Weights of a small transformer language model: normalized queries and keys, a variant of Muon for these matrices.
Each number is 500 + 40 x the weight over the matrix's rms, rounded and kept within 0 to 999. Layers, rows and columns count from 0. Numbers have three digits each.

# gate: layer 3 MLP gate, 2048x768, rms 0.0598, rows 801-840, columns 0-47
# up: layer 3 MLP up, 2048x768, rms 0.0612, rows 801-840, columns 0-47
# down: layer 3 MLP down (transposed), 2048x768, rms 0.0708, rows 801-840, columns 0-47
gate801:491483496424502454392502522539568533567481492536509455513591498514518524530502515524515558433472510511529516510421435530509483503454489552469463
up801:525538508554576470416448529467461497478486484504494515440495478507474489570413427443531514502579483574444507597479503546460523487532454490463513
down801:523441521514388506570470524491442497550532513515484481453522529537532488547520457591459484557540481454539523600525527481529468509460493515483523
gate802:480511544563491497561532509472469477448492487549526486557463516434549513466472534460552501512493533523451400510420439483522526488507582489427491
up802:467459555518434492460527480446518472461489480483518491538547503490526459510575483551546511488445446457450524543568467446469442472471507482476406
down802:449499487393538486525564504557502534462526497452506514469379531536476454488531555453504529407450534533486481523582433567433474496532530505521543
gate803:507524541508537437480522501526419512528491530481543506510548512523479475460470537490517532524501445510477489456472543488533449542516456470540465
up803:478452486497536532524544542504446464485553502519526483435503581452565491517490574480463455450519445530503451559509494494571540522486487552608532
down803:545460552525535482504436464515559496519440470512550494441476518498464482485492484498523439512489474482520555475499480490594527443519455508445581
gate804:482534461448535474499495508529463515454430467535531516462453561511480492480464577447460442497458488550451558454514497547490399492494488468454561
up804:530423504480485416564450500492521457456496471526530488451459584492446493540461475481527503499548461459509441504537509510456499444442566463523473
down804:518527454532475457457456471441498495572531498504473559504475505503519515498468470478448467542458505511474516438504564500448469440498517490511541
gate805:598543485485485475458480428423453518464444524482539554531481491514515522541530501539532465477520459464517541517466451541530464460522490489459479
up805:468539385495495487503497435418479445536567401535519497477523475492464496545476502544501541518520517456418506498537508529569517508549542491493466
down805:500446515528438582538538481495518467485498483498546516491494514535476472553472497481496540575414502469494459522519444510480486522537517469456494
gate806:500497443580528552510453484449413527445441513502510394474479500446524483491554523539520507558405481505433453524481546500534528446416513520486452
up806:506462583464482508524520506613569466531440455495512506559531538518464488472446482446552488477427459529467459439460473506518446460449515476527507
down806:537486511456464494518557534593466461478508514514459494478495519512497549515496553572470488482430472447449514479572496457426549432461490485506525
gate807:535496528545499518529526481456530442543550487476505497469523483509561501569465478456556487418493500519491491539478508452473548502528499525502482
up807:521519486499484504505435545513480601512476458478489515552473471430455538522524464535487548495525502485545513482537514434546424543451511541493488
down807:538484561436506467511435507508463471460515485491508494444577466538523507494492511486524525475468558451499551447507498503552498491477500484554495
gate808:457499484496575492502431510543517523524510526463581474491569483491489472400478465509483463606453459554488459485448491449508469549518483476480526
up808:486501489524528521522523507519485535497476497480517517583575573485540553436502605536542493511532500491530429531487519535441459490535537464480452
down808:435539472453516536433493501461481509473478502504496530495468488489512508572439482479496505466492545487499521449478540569513599498461466493445454
gate809:449491484499513473482554488494487491513487430537544551480529492525516498400521515498505476477535524453466424492490467491551439507472501543497541
up809:444520442601519528537504502487474497493439433494483521456488549443446519514543486510557431548565509516511485510565527535451512533466513497606514
down809:477505460478575462497494503472461483453493480514513522535462513495583447501552492522443550480470470537468472525512427548516405558462576475502522
gate810:549542519526531570496494547540427541493453543451480501477493483496513527501489479502550506440501492477624476548561465482468430511525494500528400
up810:465516509478446491482519493469474521406539555441524564430463542457474453482495444474511451506491480427446511526504463532453484501490496494425495
down810:548501470505524429597507514458464435419497534473533489477474565501496448457602481569405491516509519484493360502518545430525592505482480562488540
gate811:552473493474492498549468449505486495431495498454492535538482447490536546475503464448522495514464499513445492527478499509507524528441498569586488
up811:585536505532472512472459540449458562446582498537494446492529510545500511483441496513528547548442478512472525528465544493488486522499552541545516
down811:487479463555518521555482484476477528467520493497571500482540492424519453601438491495585544506504436507511494525516578476511538517494470537473521
gate812:478493454517527498445463508453453483489452562520492552478456530537442548469459484512461523550514529439486506530582492458497614494515521572511495
up812:468491511436482473525555483509464487555408444531490525514515569564577501439522492528498521472480487492546483457532497477564446495472498439434538
down812:560503477513486480474583507447530512502483477492559506506507464521555459513462510527546500470463484462588464550484518481471444456539425567561550
gate813:459428555485499434516466407530535542582457510427572586554425458573419478481519537559536426539540523478513471531501569476494518451580490579504377
up813:390477524446445516587466588473463469493421517543507453526490487426477598473588517436541495497461480446474456531509500553456558447435516497491496
down813:501442457536480513500457507447448523468515516463578511524490425560479459519537543427594519508548531528500540515509497506534496501553456559490454
gate814:495431486414496478531514471466542525478470526499541513486583492521448551432541485509491534487488486462535511527508496467488513466492507449472422
up814:553501510447519488424532459557526501505453544508461551501432472517508492498489519475531515538557466518507470496466496518502476435487473457426566
down814:464417568455499505443548492470421514470455502493500484576457483509533542485450463453539464511591443381525498451503559522441460385548533518530519
gate815:438522506509516507541423498480520500445468480550437471501481488491534544504535494483533509563546533453516518558491497415519462477447512428571513
up815:483522453450503472491455515555517483464467531570421532466466417515489582513513508453500513407489476540559558533460457446580508505521501470629518
down815:530472416554430531456456554425538418490417441480505554502514483511504478508508417520612473493503547460431451454497481478519459502560491541541509
gate816:462468506508463504439519568536503514473502596528499515559512451544506470522540458512512436543517566415510513496513555535465531490567475532468490
up816:482496511490481474401509501500585487514548516548479465516458559499433488512468447483524489434561513512512498510532490594522476534510481475567501
down816:438449436538481460500556538490470539546460471586495425487522511524471461543463481524487488474481523449466475463474542423488557536474467517462494
gate817:496465502517504503488519566464475444526450528454516507519541536542498523558533507539566540481517474473553475510581469491570515546483592466502505
up817:569510435454520480494512501474520541525476470492535463449481467510418465485515436481531470467481484467498488485455431421505491481464509506525436
down817:533489443508523525424525471420461416430540506513429487501548510501375536436491570533489568523484492514468523524471473536587521535501566540516480
gate818:362512455518476493489467481482517524403444524478517520437569615506477502482577504466490488497473442514456473509518503516507532499457481494503479
up818:526443494430523527494458440483516549569584507554534546478530469508521494528472494531461488541435491502515455447491504433452514502502480507525499
down818:598494513443468563478508533474453490559530551514547499546503471505490553477448459487498510513569549492508421480512530487528433506468451496474500
gate819:479485480460532465518506438558487408480516484498548488538506476518526553474500479479482467545527524472524460431574477522555433517521497475479516
up819:539449471465576537481531531439466498511502485478431470479470518465574517469475530545560524442470524561447509543546527557515517496526445477561479
down819:529520455523526546458509546551563544460500439553458446555466460494580507484465518523496526469520482503496461520624474502516479514563530489548488
gate820:513455493510449529593437500483499537461487569469477532489427474548517489514514501544556494553445450523471533553553433530580603443572496474485491
up820:530497512464534469513489508490468490455415480411466492513547515456486484531454452475511478476508484506507533455498478518540531508511482480454526
down820:468478536485548505564513527469441538469464507447512556480495540508554495468524541466496536428535504469534487481536524512522535439505458480503531
gate821:458513516534531485472486514521536498508507520444526486486518534571458457467576445517520537523437569457467528535539449514507544442512441530474507
up821:482489379481506515542523524448455477489533506544452469536504480459551469508463549472567572517520483516486488474459560490476493487498453477481500
down821:523501467516510429564507492551604522473506529508575452477529535530461529443473549500460530464465533494517483482475465611490549514502491561569538
gate822:598567443527512501530524465540552438508488457445545532492520462515533436495410461524508463509571536488524558457522477522483497497561570510507538
up822:575523521528510518527513514414477499549482550488540508490534529391530546461521513479553471500551501447512542516465502538538531445537442475574484
down822:467373506538498508431447492468525548542482492495484434522529375481454471504476577522421478501468455542491563476462494428500531437532569535561492
gate823:491506517511467490487548504426525487420512509518457534493518521473418471476610577489613529496464502464512483428563494479489538488492543533501474
up823:512553481491462556470568512501587499492480492509498507530483439419522494493439549507486611553516476455509519515497477574545547495485442503502582
down823:539451512478485495411426537496562485482520532532535464504551463476521547539487580528484542465490431522475517520477501523569511494547423558574484
gate824:504454483515518471531516484502479476549484476560453497514573483524480486541471517520558482533504548496423511486496523510508449584440499482475509
up824:523429424470502524463508502543522537539554603507477520472575516475532470507562526511466528497510566435513475521498496449489525491451485527514492
down824:487497450514438491518532477453472510438533519568413553514479518500546479498451505472579526477549507459542537542493530504454465517521510515460479
gate825:456461534511476553490453492485492504459510525483528452545499568450510500468450460491520507439483412544482519555464474468484575526468519483502441
up825:523446453494517502543484497490437500448520427492464471535495470459532467520477466520464470523514467492456471575535554470472503467550526467458417
down825:489403493476493521514548435529499570446558543436490497431402508483524457551506535470498490504567460457569481426510481546517569538491530537499528
gate826:558511569447571536432468471511387505451489550493502503482482430526534457499466490524525496499502487515524457450477482499531437448533483511479494
up826:540427492495507493531488515519577561409452522534498473553513393471495441511542456409517483493468498448547489564532510517463507524540487504488461
down826:481536513503582467505469591450460526507475495518505481564485520485512451518508513517540525521512491541556514450452488503492522501387582572503533
gate827:502457512458522485443482512534450521510491499457508477514451497464469505519477520478597551501460456470557483424535462485504559516451474520518489
up827:469463541446572510484524516509497436463476531520503518547520484494448525435522522485567482496515476494525612496527553366499435584481464491535490
down827:498544475504456484530546498509484521449577541436432497466503493511495515488505472503446519519508506539513501522452486385452478478475501508493473
gate828:535567536557503473556495482509540551524469514500510484496544538562531462474476540540518499505484537452459481591521505512529491471495494482508522
up828:463446517410537543481483550586488434474477492540544514482453491475474546570485522423509421583539480538528531449515527510527529566487498535507486
down828:590454586475522489497493470560475474450419514569534454483486525532502575507372499497530456519490485490546544492479503528510549555505526541609544
gate829:522518465464502457529422546570513549504546497458482434493460576560709562516482516470502528484501556495549524543514477400536451521426540460608563
up829:471544476556574553435383494466511382498461445560533463563513376462460484466432487493410477475431492496537523492527492567464472479411570495514509
down829:506440513566465521528501435472491570511540517552503538521497564517554497477469522417507523453424479532479441471499463524488514489443482512493475
gate830:478577637465508456456466464581479480509477471508538498425549430591518505556438541540499494469469490562512459530509509491520529474486534533474515
up830:541446482540440451523497455512523501504526422518465455526488441581496484565494428516403510490466471485477567595514489431458496482486467584430465
down830:492476604491468528513534427465556476459520482476505533553499538511479496495515538459539484521486510487463520508503524509451447559477432452490543
gate831:554547534536569492534496464494472421546591531504539448491508579548459525452517475556442442544509508533486518473474502473482531501435428520506500
up831:488464530488467502497556528531532541506489455448432505502536429445588466538530579411535516467576496532575510534462498426519529447528552487460500
down831:499531483520426510481463527498520522441459503435482558439490481493546498509513567489530527559423463530515510505554493516540514510510586441480501
gate832:494443525475500561563493508457498506484539403476498451503478534561469519520480512495537460511491499569531508447458632485515500526480530537472521
up832:447474467551516475552475497516522519542535516528503473535510513523572503463494458398450525401455476489496523551519483487499446493495556517530526
down832:546538473525555487504532489585494538525495518502531457504507464531520538479464481526514551433461454522506518431487525451476512454526524515468461
gate833:480515589468469493530487434522488517494482528530472524525554497524490506438484518458508502525470453481475559500455476502490518516516484485534448
up833:503526461471537483424488552488550462525494475410563500503424483544510536566490501485469503461508521519521459536564549479503423523469457482475538
down833:512524505407554459460513519477510538585523495459472426516464534591419465469537487479481468508449496529514458486470536470564555518474478496466463
gate834:487479495433563502478481462538503540509507499491483489536563467485461508434500464499466525439506518583496512480480483536539480444497483570416467
up834:560519458473493516497525458523536450528524496529464533479541531460562488448496421509477435466486481469491452545473534455504437540511519475483492
down834:506444464506516483473528521570535572490469512482463449423548563478511501477496517554448498534484466535554456520464550486556464510526492565476450
gate835:502524460518494449438496472540531442459543590540379526495503540543505519520518471450506590508558560465458500526516447525506481496468547500496481
up835:514484520517493495507508501494465435501518529433545505550497488477496412463563474518504460488450539512538505475529544550470508529548458471567456
down835:540506480522536443525466506500456585510523436506535407481511527481513471507466447542550530453518598422433570476497473490533463514537471519480524
gate836:541496486449452486526579467463508479491478472504570516534477553477505510518504515474522513510463454455457400506618499480496540483472500561487582
up836:477507412586471546503547501594463495495523455498469517521527452470452494444575562535514423529523414448561498554473539488486485510458495432528459
down836:556528510530447464463519532474494464522491573467520482508497453497540511506469576447462465457501438451494437496455429429575537497539475520482519
gate837:534504497475498490493498501544514536507581569523492476406510483561531517499586520516491522558495468512424457483550447485422544471419469530454443
up837:481464480411484441475480513568532549480511476477455480528550492513585436471456533510470494478467501458468452591482572563441527459528511468540485
down837:450469507460503553556456501563506471545488482495469485480508461503549499401540601483502515558446491486508560543446438477421482496491457480504510
gate838:450502534409483538465511561479438432496485549486514434542538459487509467537469432514562478482524498478542423525449523482485472498516509440457537
up838:499468528484485458467535529491491537472517485482456446527497601531425500458506426470523499497493521464508544471393558505517575401468541512493470
down838:477475490504427531487513483544431480504567536409533482503597448514487495482521498557523604497476519508565497467530508426457555498447520490483522
gate839:496478517610475558540465506530596460565500486426471523575474455505494505547433594485547535437475561481466492540612460477503466502513542577482471
up839:529465450440559525528535485512537479365512453538486488499452555415510533500525538492592510451530517508574512498486473409483539475507571529465433
down839:545521477424467503474535519477544487480466520447481451525565492553541485464526439467491400493480526494544497456479475498479432525519467486415434
gate840:408501473449579500467461523482478586379424489447557539465451458516484534454469483430511486482444512469555502509508495516493518541520480484479428
up840:471475546552478542459588497520495499374526457527531507446526494458544501500545530550468495509549448465493400513524540434516526538509533553488475
down840:452505493455506475521549446481467451484493467474565620496519492514506507540518469594484511501541480513477492519516550500556562449458422486520512